Weights of a small GPT-style language model, trained from scratch on English Wikipedia.
Training: a variant of Muon for these matrices, 270M tokens, 8249 steps.
Each number is 200 + 40 x the weight over the matrix's rms, rounded and kept within 0 to 999. Layers, rows and columns count from 0.

# layer 2 MLP down (transposed), 512x160, rms 0.0562, rows 354-367, columns 80-159
206,226,225,184,254,209,176,183,209,181,202,233,158,196,257,129,199,280,199,187,113,149,221,246,234,261,177,235,188,251,242,192,184,233,218,344,215,233,136,187,190,198,208,203,234,211,187,235,155,206,150,203,177,194,160,209,199,226,187,179,189,229,155,236,177,144,153,201,162,296,276,199,259,245,250,130,163,222,222,204
241,239,260,165,204,189,271,180,305,238,263,140,221,233,205,207,208,120,232,85,176,172,127,198,150,222,280,166,206,157,181,154,220,250,128,187,128,148,214,215,196,161,193,223,219,183,195,228,161,202,182,241,241,210,149,228,231,176,231,237,221,192,175,216,174,159,190,180,115,209,233,231,229,253,261,230,218,123,238,148
283,207,204,170,221,217,211,201,226,191,153,226,180,263,144,223,219,250,236,212,243,203,254,265,166,265,201,199,210,233,190,150,206,132,214,166,112,139,161,208,170,202,224,250,232,290,146,244,191,236,231,177,179,184,252,225,212,182,166,219,187,193,213,221,157,199,254,168,158,232,185,156,178,249,180,203,209,196,174,179
216,221,146,187,149,136,224,187,156,232,234,283,145,236,211,228,241,161,247,125,137,123,153,210,189,161,176,203,201,236,157,217,160,218,221,209,167,248,209,147,187,248,157,190,147,205,253,186,199,136,177,298,269,148,236,131,218,290,193,194,205,200,175,193,192,220,160,275,211,181,209,167,211,240,213,244,213,192,181,256
163,208,260,172,206,227,178,193,210,199,178,159,205,185,239,214,235,125,150,180,249,221,198,179,214,190,230,239,230,238,241,210,234,224,210,138,231,190,196,172,94,200,151,194,287,210,193,218,212,178,181,218,220,218,157,179,187,163,252,209,208,223,258,192,176,229,153,191,159,170,243,219,175,231,191,258,211,220,205,209
225,266,250,165,209,237,288,147,188,211,170,205,171,244,233,97,156,216,275,171,183,260,228,266,141,191,203,257,170,201,163,254,234,302,198,171,164,233,149,241,190,212,171,232,184,141,133,177,249,212,171,124,108,198,249,112,190,205,241,181,206,144,190,175,181,244,136,186,195,246,241,176,238,152,254,119,217,144,168,247
182,211,236,237,192,139,187,222,163,205,130,172,197,230,190,226,268,179,132,261,179,201,157,150,148,276,241,213,287,210,200,275,190,252,199,214,158,191,259,232,213,157,254,176,264,171,180,207,178,170,203,195,223,159,191,263,190,128,200,185,221,208,180,143,228,151,200,170,192,233,161,244,173,218,186,75,196,299,195,146
186,213,186,213,215,188,186,200,266,133,213,256,148,178,261,276,238,144,111,197,194,269,239,172,174,190,244,218,210,137,171,186,198,216,208,276,170,252,213,211,194,155,192,198,236,165,296,232,223,182,148,192,255,216,195,172,133,181,179,165,156,246,175,237,264,209,195,215,199,275,149,200,189,147,163,178,220,186,189,164
198,158,179,224,178,211,169,298,158,165,135,132,167,245,234,167,218,168,241,108,173,164,267,267,252,213,256,176,182,142,223,216,190,161,149,174,138,160,137,216,193,262,204,229,201,198,234,137,258,297,229,198,169,239,200,173,210,204,196,257,265,185,207,171,257,187,191,222,226,200,165,123,248,201,89,87,251,222,212,208
174,141,201,232,247,226,148,229,243,247,183,184,201,253,200,165,184,223,227,229,187,209,221,188,119,233,100,234,191,221,256,214,179,229,218,188,198,195,188,145,265,149,222,280,199,234,139,171,130,223,143,209,277,182,196,129,198,250,178,134,245,167,110,167,196,278,234,140,192,194,172,217,185,174,249,227,193,202,239,183
131,164,201,236,189,315,159,239,163,227,155,254,214,195,176,166,184,231,220,195,195,174,180,240,228,244,156,116,176,210,172,166,219,183,174,199,133,260,139,126,210,155,191,217,207,141,173,216,184,152,213,185,250,279,217,207,226,179,199,172,260,159,264,245,204,198,185,125,153,291,190,167,140,173,215,146,131,212,209,218
231,183,235,203,190,140,208,209,154,210,271,190,210,215,226,164,195,194,197,240,210,241,271,171,258,229,199,237,208,196,202,202,189,234,186,151,168,174,205,243,173,173,194,189,131,194,135,190,187,212,207,225,58,150,233,183,231,160,230,220,106,184,292,275,281,192,201,224,139,221,192,224,203,213,179,179,200,215,178,227
274,220,150,208,119,202,164,133,153,156,203,205,196,183,238,194,226,239,161,228,177,231,150,172,222,168,141,136,176,239,140,234,288,187,100,238,168,268,125,195,185,271,131,172,172,202,198,190,202,276,170,202,229,199,263,158,248,249,192,242,183,185,224,242,198,204,224,226,143,163,195,245,218,223,253,203,235,237,228,194
239,266,196,209,218,172,176,180,144,202,158,173,106,161,139,226,138,198,207,166,177,193,184,181,175,246,192,221,209,219,198,213,107,262,199,186,217,241,217,166,176,196,152,206,199,172,193,205,190,185,169,181,255,187,169,198,167,196,160,188,221,153,243,254,155,174,186,227,164,171,211,173,153,191,213,219,186,210,218,215
# layer 2 MLP gate, 512x160, rms 0.113, rows 355-368, columns 80-159
142,283,216,113,265,234,109,214,198,170,220,239,206,135,197,314,173,198,235,190,201,163,183,229,188,238,153,212,196,216,175,222,124,228,268,160,212,254,146,253,176,211,144,253,138,291,264,210,203,206,228,186,178,265,212,162,160,237,182,178,206,199,200,139,194,193,190,132,211,160,196,264,230,238,200,221,234,146,158,208
254,201,124,288,267,248,293,217,261,241,235,172,247,222,196,231,200,236,213,249,173,238,192,228,49,217,197,257,224,226,240,230,197,181,235,202,192,153,135,221,214,219,172,163,222,203,169,262,214,161,206,190,134,242,305,224,110,248,126,263,209,209,199,209,190,200,230,155,205,185,169,234,175,258,242,264,249,206,146,204
200,162,265,218,248,261,206,178,186,226,184,106,183,188,164,189,144,200,227,186,193,178,200,182,245,172,165,81,203,223,206,227,159,306,236,150,202,206,231,152,167,186,247,183,174,210,174,136,178,192,196,193,230,183,226,162,190,145,162,266,217,176,163,187,134,219,136,222,210,179,153,167,214,158,217,164,106,229,137,187
204,172,252,171,190,196,83,222,155,232,179,195,194,166,218,219,238,197,197,173,257,169,220,189,116,176,178,203,236,211,221,177,202,258,224,186,209,187,204,238,164,273,117,162,300,165,275,187,159,170,207,213,175,206,128,201,181,135,196,210,270,168,209,143,143,277,231,166,206,139,212,264,115,222,193,253,199,202,207,203
135,141,202,210,161,185,189,184,211,170,204,192,246,228,189,266,194,193,205,196,273,227,265,233,170,195,265,209,186,215,263,147,220,164,162,111,275,227,213,154,188,235,101,202,237,178,208,148,257,203,145,238,277,226,156,250,166,173,197,247,175,186,176,174,222,239,232,202,169,125,242,145,164,165,216,185,138,221,165,240
203,235,186,167,193,172,233,211,215,184,187,204,174,191,186,173,123,169,249,205,197,211,170,214,206,254,155,207,222,250,209,124,139,197,207,245,240,213,134,172,203,122,202,241,164,158,189,185,193,151,224,149,177,85,201,220,210,187,175,150,238,191,226,228,189,174,257,163,227,213,198,175,131,260,273,199,197,257,91,188
215,204,203,160,196,196,176,220,123,137,268,251,202,260,254,269,236,264,195,183,245,211,191,178,147,258,254,224,250,201,254,205,174,181,260,186,157,116,176,280,234,218,201,166,153,173,229,185,227,249,245,240,178,183,266,161,223,238,220,228,181,216,165,273,160,127,197,185,179,233,191,196,150,162,174,149,242,228,124,116
195,167,168,70,170,213,232,223,238,231,223,151,156,201,172,172,129,219,159,203,223,167,172,146,235,129,152,190,153,257,271,243,212,171,153,175,235,242,158,194,218,237,181,120,171,180,188,230,230,250,131,113,226,113,242,155,185,152,102,211,77,194,245,242,237,199,156,179,157,240,167,181,233,227,217,204,159,140,206,141
163,192,197,219,131,184,215,116,197,243,169,172,190,273,223,142,163,231,256,208,147,189,215,213,260,167,160,206,212,212,258,291,171,186,184,136,227,209,170,261,235,193,261,191,163,146,245,217,166,226,212,177,199,246,146,191,211,194,182,187,276,233,210,184,215,226,160,187,160,167,190,207,276,211,176,180,230,142,231,155
156,209,215,162,225,159,224,196,145,185,145,257,260,177,208,245,231,235,256,170,145,189,183,191,196,269,217,132,261,200,164,247,202,236,133,195,208,215,197,220,210,200,170,208,179,183,288,144,184,183,246,179,176,270,199,260,227,200,180,265,176,224,187,216,102,235,238,173,234,179,196,231,218,232,196,134,145,219,226,255
279,211,195,158,178,124,194,217,207,235,274,181,254,205,211,140,196,248,195,142,248,130,221,157,177,197,228,234,205,195,170,199,172,272,140,168,190,226,229,217,213,229,136,188,156,163,218,167,174,121,185,219,206,207,206,181,238,178,200,187,170,216,249,236,292,85,230,218,180,202,188,210,179,197,126,168,228,147,236,180
252,219,241,227,221,178,153,165,183,253,291,138,133,163,164,215,218,215,243,205,289,212,269,207,197,125,203,179,221,197,241,187,207,184,226,166,160,213,223,203,288,278,263,222,206,215,179,187,243,187,120,258,174,212,274,220,214,192,215,203,171,177,232,173,251,194,226,184,225,209,187,228,165,171,220,234,162,209,140,147
196,182,198,216,273,191,243,201,198,156,179,222,169,211,217,187,214,220,254,172,256,206,195,192,202,186,256,190,217,161,240,219,166,152,173,165,205,189,178,232,183,189,242,173,276,283,212,207,163,175,235,144,225,197,205,252,213,152,281,233,234,169,207,166,154,219,189,246,219,187,165,194,162,144,246,193,200,207,213,232
268,166,244,180,213,146,127,154,219,199,266,226,251,243,239,203,202,152,286,184,216,221,148,280,172,221,211,208,155,137,152,182,234,259,233,203,266,194,150,251,165,142,253,249,260,190,226,156,173,217,181,223,197,223,202,227,167,297,174,217,156,268,185,230,215,198,254,226,207,250,304,316,227,220,233,225,196,112,239,265
# layer 2 MLP up, 512x160, rms 0.112, rows 355-367, columns 80-159
125,240,131,194,184,259,180,210,196,147,214,251,167,206,181,229,194,257,145,227,258,122,139,177,186,201,134,217,234,225,172,236,181,162,196,182,272,256,187,174,174,204,236,205,186,265,208,178,242,246,170,217,219,205,248,167,189,229,194,171,21,185,148,257,230,194,234,220,212,186,284,206,229,148,182,186,209,217,156,229
202,169,162,172,179,169,184,203,266,182,230,141,209,208,198,177,153,227,219,266,263,212,203,154,132,207,209,290,197,227,163,161,246,156,150,202,221,172,239,254,151,183,94,141,203,214,124,294,194,216,205,163,143,256,213,275,167,218,166,229,189,154,208,224,231,275,156,172,219,258,168,150,219,200,203,283,190,270,138,167
174,166,197,193,242,206,204,215,364,158,81,140,195,259,193,130,170,196,133,240,206,211,199,190,267,225,218,170,236,161,193,216,259,236,242,203,205,222,202,250,171,201,186,197,237,162,199,158,217,206,175,233,207,283,220,204,126,185,229,267,164,200,226,200,133,164,266,234,242,160,193,193,258,189,211,203,143,132,145,187
173,103,227,225,281,163,142,164,234,163,150,252,211,236,144,183,260,199,211,177,224,213,176,186,171,174,203,189,193,187,186,231,239,202,196,143,188,215,246,228,201,247,208,187,252,153,278,201,154,208,253,234,183,179,189,211,161,312,222,222,190,200,241,273,137,262,132,246,225,193,244,189,186,170,164,231,208,215,214,221
177,201,162,264,269,155,114,210,196,174,171,158,174,207,134,198,261,142,161,227,125,168,161,179,239,282,165,249,228,179,187,204,197,115,287,210,111,196,282,224,195,156,209,169,244,261,283,251,167,198,231,215,248,286,192,279,242,188,171,194,207,232,255,293,180,224,161,123,260,128,165,184,219,249,191,167,209,229,258,98
126,154,244,129,164,209,164,218,175,189,201,189,242,174,111,177,211,218,181,187,211,177,171,262,181,175,170,284,250,203,247,204,120,212,236,285,197,180,147,186,207,169,162,237,195,200,226,237,244,224,283,192,106,219,153,211,196,195,247,196,166,241,159,180,214,214,150,199,232,222,178,142,218,207,209,116,192,185,106,178
223,216,184,239,201,206,222,198,156,224,191,220,212,157,254,214,185,175,143,227,237,123,214,150,160,242,211,227,223,134,188,179,206,189,137,168,180,195,193,185,203,260,199,273,200,186,204,233,194,160,182,173,168,86,254,213,224,200,196,223,145,188,154,282,160,275,160,170,176,267,226,143,178,156,173,217,183,166,155,199
188,229,158,252,257,204,204,222,224,153,200,239,244,157,225,231,255,197,244,246,178,202,214,199,103,241,224,215,232,183,223,177,191,164,154,126,245,199,221,193,139,151,207,196,175,165,349,194,183,280,187,273,191,204,221,271,145,259,245,237,205,192,268,147,206,195,217,173,207,178,179,196,167,214,187,254,188,199,189,193
226,261,249,189,206,170,242,199,182,246,239,245,182,231,189,157,125,235,133,213,199,164,202,168,244,118,293,252,185,198,210,200,220,215,107,222,241,228,167,230,175,187,285,179,177,216,170,197,271,172,189,188,162,181,236,237,198,154,113,215,191,209,187,206,204,227,201,105,199,164,157,195,164,191,187,171,197,176,139,204
197,215,249,238,226,223,165,219,196,246,225,200,278,174,173,189,215,195,214,139,204,181,171,171,219,201,185,202,199,234,196,173,137,247,211,208,175,138,236,188,281,189,216,172,154,186,157,254,156,109,192,208,262,234,206,192,220,178,297,152,195,154,235,176,200,125,162,160,239,168,184,254,219,198,194,157,181,181,167,146
159,209,204,251,241,184,252,225,205,193,209,187,177,209,189,201,143,243,255,242,182,175,246,162,174,214,232,186,165,213,207,221,184,218,199,273,252,164,180,183,147,242,191,190,199,167,143,168,285,177,293,153,144,257,238,226,164,226,173,141,198,234,176,198,157,232,138,171,157,205,242,185,208,149,155,180,192,276,132,219
115,105,171,226,222,146,135,267,235,205,171,188,149,144,209,162,251,223,177,246,173,190,190,305,168,228,206,186,132,184,184,156,184,258,180,204,205,189,78,209,198,171,193,180,170,196,261,223,177,209,319,188,222,212,186,206,245,280,153,191,154,224,168,244,195,169,164,113,260,155,210,251,242,171,192,247,221,185,235,178
191,220,196,220,203,180,271,241,257,174,240,168,168,177,218,232,173,273,215,255,217,216,193,169,177,210,154,232,225,212,173,193,141,178,169,296,189,159,205,181,187,196,190,205,199,197,228,195,220,137,276,139,195,155,236,267,223,228,224,158,192,176,214,178,188,187,153,230,191,173,210,156,163,183,176,211,164,202,165,120